Part of a small language model's weights: a variant of Adam for these matrices, 109M tokens.
Each number is 500 + 40 x the weight over its row's rms, rounded and kept within 0 to 999. Layers, rows and columns count from 0. Numbers have three digits each. The size before them is the row's rms in percent of the matrix's.

# layer 3 MLP down (transposed), 768x192, rms 0.047, rows 188-253, columns 0-47
126:541502531561446464506487527508535458465503543424533472560460534483530545518515529523593453500485447497503505458489494433593548502581461481434548
078:524497480476506537494448529537522502566442401465459448452469530502498542498480584501503498448417557510520537447439487501509541498519516470483508
128:548469520499527484439566592444496458478511435513425487482468499503453420469459515436505470412508524518454592493463468513516484550471509472527501
086:493510437472464537477518511519506485535401519493484490484466596519473515518502499575493455438438420450531495501523492540482489508545474490465476
153:469575567483482446530465448564503523439553461560461520512490561496486479415504475456524546526451475498481563486593556461486484525523533518536469
069:561544517401554586450542531543493522446468458471484432459528473508472502526509490517532475502474489583496502541504597486470504533593524479517532
082:516533572529466561481532512541523485496514488463508448514433485508407477468549465397540474503496483479490526491513512501436501496552441506474502
093:487533513465504460533508485563506451494535400505463445480488509473451482525404611434505520490499475562501488507475431450503478542518543535490553
081:480512491459523556523486520546505509518467513470380485519463536502533489469461513524478465464457471504530545436527550523582511592529511471397529
076:509513441393465516536484491484478521477578465542452417474483447484519462516466538437491500467475542486491548531495513520437444456570559496520552
105:498467481529502437527469557527518465487488505466550472514525511476563523506470556490467494527542557566552454481453531394539517497587452446485550
078:483509481477537545541480497493468496502573526463411510563421447487445489480474576494470459527453483493516565493461439440477539560513427440515524
077:484486535465506533505436452571449484462486579522484547525488470513493522519423426419584531557500557503498529471488473523514480469486479469502453
118:497476510538466423415526407536533486494467482460477529468445485584405505506506518520494584505522454528484414511484503509510425503512482594523482
092:522467506437520536559427519478427520438542477519575514469532517563504471501484504431512551535486494468473560479537529563482483505559449530447453
082:493498436538500490435555536577527503455557471508440484483442493472500506492441449475526491446542481517526475497466583529510462489521577520429463
111:515491478446488487467481499459410525473532475533417454440488483520487482510528580558485520533523442587503441545530562456506538497443450548464488
120:505532525511490507462490511490578545549542462429534440478530509524491453484501486507506604544468536484525499470515522540536537454460497486547516
074:538439510472522542478462551516492476495470436474425416467505519499594536477466504499489505477461528490524443499411487493572521525593534431489516
079:433538535459484512494496570461450593527422476469465510494573534520478488532529583444493474477541535493473565443481492454501449578530501486471575
077:459491506402536605525515521428526507522545471558469520441502555538496468503444519488560470505469474530549575492533463536483534521519463498464508
088:498533526444410526431509451525465411553506465538583496511469491539452438477458573494409479513542515518526485523515459468552526478540453442540498
096:503493557489508536525505543421488459516467485425496488522502517510523470514538573474533556402479482470505504430462558443510483513489551483496494
065:511570555455520494524524560485471498493497474479492492502431539528500501462489627476547476535465485546522547497459592489504508518534412470496550
126:474524530504509460535530597517492489613575531504441480567465473501499520591461521426502527579523446551523570484442509442513602503499540460477487
095:457495531438480464484442548474491525492550463583458510509484521499510440524548543438499551465542499527578535434622489567577542509508465481457537
072:510500499514502562517505511468501394477449555463507526508464518517573451506497526468501488457526556506528481451420574530449512481497420437486522
119:477446466499515469481434478509467479408493474506474468506541509440524508484513493487430536529464494543529574512501478424487440436551494505466507
098:491530473487484558493509548535506445496450445526494541523560510522522475476462577527480534459570546545584527483452564492519511481544495475495486
180:500476443482476541491471535476474514514615543517511555496488505502478507594500536521535486517559470453508495502461449586493518531525432505484489
150:466554546479581487541584531525384493461460474486476529527480537506513572504552472530517488554483532552478541466565507478564456463480573491511473
079:474476476495526514489464558460531513458487397524513387435501541452483520521529582457476433459452475540525519571485517514432485488502437504450502
083:461494494485501530444514561500507478552521487509524497511536499467533570565572526402485423490519574454519530481410486456444469568495488487503485
139:513515518521555487532526517519362518544508471484440537494432525485474531540502455477546480548424502545461545463534518388561475556461582499484443
086:533534493518500546519485505473481513504452458420443440508492513507497548494462514446471452383505462552488547510489555501525532546530473552509554
097:528492547476513495520510557523496491559522413534429522478456473530456462552559515484519517452487436561537519520502498504506500509515475515404518
079:466509560507522550505485509495505533473554480583412469514481511521481537464478619489429477420532496505559511558564473538480547478541439497503510
089:451517514498514508509448516511398439503509484504444418520517447457469491482407512482519575487536549497458549503547487487545523488485497484460493
082:534520514445471568590422506517453479518578482483426403442478461468580464533450536491493455477509516432456554492478569551450519488467491422502504
107:408500519518522488528495510541442475481498514513424472506501477525504519511465500410479491525467546490526536456449518511479548457473520504560498
067:485534522574515494486421539471499576490523556501413428412476467505418501477461562511496478439492471534524577457501469512551487519515491524473490
102:509536512467515460501497524467516466489574499574506448428518569501498409485478512498484491476457482445490461525572473533563552481512407480509496
087:420512479470469489483510516489418458533493536502415482392531539486444489499475521440477530430466538483515497545431484407541484434499490515497500
092:544479497442466507490509541552437528594540486554566489475526505482468555536552524412474487531502495425505520557527468415469486476600465450530518
138:559500463489491518495529553473547562506443477458472501448515497524525497402492530428472484444466586527521611469465529383507513547564475520593572
090:418485552484470579449506522490429476543440475511502466523556601537486510509471520451503499461505469475438539459445461511487460428529553455538494
094:500464464438446492529517453504484458574569507464436545533467474561535531533519394481531473457470474463538463528472448515445550546528481520534505
105:564437469498478450492510480500485492509449538467508562557513524506523507468529456533503524514440558473561466500496484528472488458578469502553519
132:507497502496493475542442526551436539581521438432365491493516446485503535470539475503507510532399522534551497442467541400474479509479507483527532
158:571441546510412506545497443497414469423523468483452511503452518505472571498568471498538562488510412538535477506558552503546499537549458551541505
081:551503527481483562529487515520426496493504513430433492520574482538495499567454424474505520557518519529599548451510507419517487481546471501479599
128:585441536514546541516491491570437514459434517482471567553479478499549521498569527499541466420538474469479443493571522536541544550492468480484561
069:513511508534494508486494472472490471550520387505444445435475547530539470464472475507444488451536516516546492514512484412532561431549480479472498
122:519544514500523544514564500496474545579545519480467478466502451529505513521467506580473521449457504456435491477483545465537422464473589525487508
062:527491523472485576505573504482609478502506567461496468501540518512520483523460534465501497473513542508496499536446474474484513444432483497514530
072:561515400472511514440536528493527493501518513484430551522470585501526578522526566529551487449448506427507507487514554570455485472557524492475520
084:492520509470566502526535476511446446458468426486488415505444459503491433480517546504485458423577490544562487496447547475535503551498451475473561
104:496510491429538540571438555445518444458518474500446451495503517457534528554507535470493469492496497495485556495505571560415500510499544472490457
108:534458526540566533448500626463466504448467549502518455516518506535551420518478450517461513375538557481555521503533490473500527503566449524475522
112:517516530537489473533419503469494457536481445506399473559476441484505538421532483537537501468460537530629469554446421439531528384533474489475501
071:486511502421553555500527556525534571511448481508479525468474480533437541527511575475441429514528449518445584490503501427538480475479442425528484
128:560531462483434465481504493458442472441455559490539473505508407560507470473477493512469471520562526457501461480551464470569537514602431525433521
125:525498461522580514584542567452503461496548481510522553460511563501479535559499528464491461493463478499500499562521478492496427489516514506466529
099:499516557432562560503542446483471542556519507430504543500505567495533444421492425547563538527464522516520493520427480463561493492501524478533457
075:422534549452546502527580507508540523551505490493447508529497542446422536545447524416458509554572455490502564513481500421494518450516462493472510
079:479464534461528509445531542520459526483452527531489429482486483462525531530499546445521514555510475463510554512550526514506498568593544470486496
# layer 3 MLP up, 768x192, rms 0.0879, rows 189-254, columns 0-47
099:392546510469529486521493508509484574496502474566478454499515488481478481504569573532504458492529513528449501524477525501529503526447475522513495
108:421537554546514491510508556529495470463506490493480488447509526501508507474490621535575474460526501494490512561459527610498495516418510504544422
099:401532546473548526506500496514493549443480431597502444480487497458470501485538571536498480469531489542419518541499567503526467487405449510512446
087:437527484474472476455564531469482433458503447526478446490482459481397541509502490411519507570525494478451569536488421472517532501544460473471528
104:424528496492558505516483506523488548470493469543481465503493472452440499505518578533508484464573507547478511534489557486463485502432480515519491
101:414544519454553508518464553542522528472494490519522481496493499442487457513535585528498446486584480516450488499493544512442520523453468496554479
100:462496550495584510495492512504433565467480460553505475478493525436490457468530569522489498511530522518433504515517494553512458500473519510524509
100:449556520480543533507478491530464563479492470579447479475497504447483461521588572552499491478599486515451518541507551514495485470414488493561451
095:424516544476530557557511503506466570483512476509460485484498508480480454534507570485498492459499478523422523516518567520468497524485515488557469
103:376553520494531523500521507449505469482498487554503543549503577489493506511517555523525503528588493508453461487460545496457494502493472497522486
102:415516535501538512493519499548490534485508457558477497517494503446478479486539620554511477494551509530453524507476572542490463528437490486499460
066:493537542471566463559545510482453560530460523433509583496526562461492540499544510489512473484509494483483491465509530575476465542495545474495508
070:512535492483531532546473558480485526526517530519508483513546505426574480513509493495489433520477560459497555483508484505484549484499542373499530
092:434532516437514501506474526499548529495535462565538484501496503479476454507440537507475460445492497552461551481535551511439494476479463499539489
105:481530481501534530469512475507499504440492476555497435503498510441517498518547555577474465426554489521447507479492518617497520546451491520510469
080:441523459483496529476498502461524519439543460528504394510523507496470450569476533535437496494517489511460508541506485522480536510507451534452459
107:444485518505486532484540510459481490446465495455413470509499532502513465502481574405544502471540474493451497497435532483468456490462461514555505
100:431546505481546495465504524487552533463488482577466464516506481466466479534527535510494485456554509523446539504468571465510512541475474501486498
096:472511523471550475536491495500461535484480458575438503503481494451443462507560532526506472491536510523446518482476585497499494546455515520490486
096:441531519465499515526525514518455563462505497552526485523526521473470489501523558543524456480514494508448564501508574534488461536434473479513493
103:455518532483537500511450509529445533461514490568430461506495531481482487500482627547507483500559506523485520533494538513523503511435449484530480
096:433546504435558525512471525497485525502525437569527456473507479476444482525530539521472518461527485509439544482500578512494504556487469515516474
103:413558522483574515511507543522490547468517485588484491509520491446446504492568565534502474499535509532469536520464553508478523529443462515506497
100:464524472479482537481464502524519575420472439500554505497495525462479460495541556559528456437513493513403501522491553501470452541453493509504462
104:447506515450563506480481486552484591462499472618486491486508505467441477497512526554491482448500485518455507553522581548475459549480488487486468
093:429549527475518521502483512535498585463531493533478506495493515453495470528544566569511498490585481533467528527487587546479477494447471490525477
102:404504564497506522494538515521516491463543424502427441513492635473541489517422541537474515429457473534440504526515544503437468539477518488505458
091:450537501504541505496492545501471512432532465555480508520499565448451503526572561505510515464562498518467493508484554506487476476435495465495468
127:491488523446498515508463505533506525471552524609440394489460457498509427533506469566367523425491432567487500563483522519469531562478452494534498
120:419517462440537513464602489541453482521488473480576518500584545486466474534486521457512494588510535536485503498452496427471490476490587499559442
103:443534529495560520506460528511477554461491471543498464494501490473489454475534583537508479502517479560484501548472598536515501509408484500488451
089:417510535480529516505447533515480544492507428561479491484500485456490457533533589543519484482530477532456508534460580493466488525431487496485476
116:463493451482493505459557527515487492511541451481524479500541572488499479574513551465519499527429518562491495506421546469494496495434558488566471
102:472542524513551513502521543488501555466468458561441490506477493471495497525510551547502469490525483537451527507471635463480493504438489509481456
101:484510534472612504533491528565442564446497485556532485499472467419456479472537579523521504466520495507490500464501562544483450533464494506504473
100:439529521481566533485487474529504534440455440550505502509485513463450427485509611570476467476569485501477539510513576543472459532462502477509470
072:498530459441537488506553504533416591499459536463466534517538494455509513528517467494538498540494480452460525423501570478452487548529531467452480
100:425554537475541549534483519557491566490501441553478500514528494449479512533548549523463455474572540511430530524489554480509495526452462489523471
104:446502475515425526478551501455516476449534443565514408472486494496470486520458517467494499535562493510456547530484495495545429471475441529523466
098:448528500517578482515506499538488540472483466588473507478499514482482465472513587581488473459566477516472509467484525545512482523451448496539445
106:479519478485517517486491534448477498418550488521521474464547578529495468537496490555482479425538481453429504480557490550476458513468465514488507
101:426530500465562558491506482522460506463495477564494470492491495457494490491544572530501467516529479511403526523492550579495471524441468510491487
099:440511500461531539466503495476484530476475472533524497524493491493467462481521538530560492514568491504427497536473562500424495529434490475502507
107:455548539496527500499495513478467519486491430532428496510506550495470508530492550560525466465471498471405524498489576527517497560469521488477464
099:462522513486536500572491503546497575452521490573498482477488504449495520508504585513526475477543498506452523517506579531455450508455439508498476
092:415564477456557533516495535514520524474507492526536477489534527463545484466521513559527480476557484508467524484480540552485528482411488468587487
088:531516530482523502533502506503472589499442498485503518483532579433500429463492550493491494401437453560463496491506519523454468599505499517478534
104:505488450461585527491524495478513516469493563576511456406494479463458452513549515506473473465539504429457494540485531531451431504504519478472517
103:470522553495487488523441521442507533469473477502438403542483504503482487514466599474491485540477461529503528517516525470400515596495446521474509
094:413524510466574535497467537532515548468496460539480490508508542440477454491504539532506490483501497527450525494492581531470478531452480486511488
123:410478484509469503448585504558541501485466495455481495544531527498519477555528551524480481441518525556470489475479515541435547574472543515530489
099:430526529493542495504500512535458548488523509536440502485516511471460448507527604553537464451562476505447492508534566529532475507462459503497433
099:446556530511479486500492524485577496498477430550477527555494504473462495509505525526485475488514504542490522493475520454466526505484491533447526
098:451518511493553504498481507544484548453492482549470483506469496468493480511551598516520452484546487553431538492507565502491468528418485494507491
092:405518534523518488514483507557488620449540465522466517487515498467472530541559596534521442446508465501454514541476556519505508498431446509519477
093:454523517476527487498480517531469555421503449536478511492497489503476474479607561560533486430523489521447502543479577521472471521423464480510475
096:486526518471515558529459518487483588487510489539500475502512510446487488525524609510489447497514490496427513527497561492496490557462492487522490
104:446529525480566508472514494495466547478525467590512468487507549490460505496472605575511472480563525497442497484525534542471448506450567486531480
073:452552502521483470541469487548552532510491507532426457558499468498488475423517508579528465455513553537541555547550468443498495460507498456475488
101:476531503466531494500466499535487557490467461569484496524478497457484463489550566559506481505552493511477529541489587488484492519443472493500464
115:491518537496552518526449522479556516505512501544559518500474496490471523520466557550477474497541473492464476532546577436440517513418513499572490
108:474561560456511520516547497553552501447492471513401451476536547487493534525456548536442513466513479515496518552559467434530571505521537515461437
103:389533582497537538499499516469485496460561528522514409580468550463552465500448486582489505511575497512483458495508548527508501553523465517513490
094:414551512523544517509476486541456532490489448557511493476489547473457502498553575569519480446529500536452509537467605509491506507464451500517467
097:455527506459567505520476500519484572460510493540480443485487476473435489493525565505504485499536497536447503538488526465427513500436459506500476
108:488532520446490546462513497560528572436482446527477474507520547450481453545551535519500482502547503548444541548512589463455459525451550497531441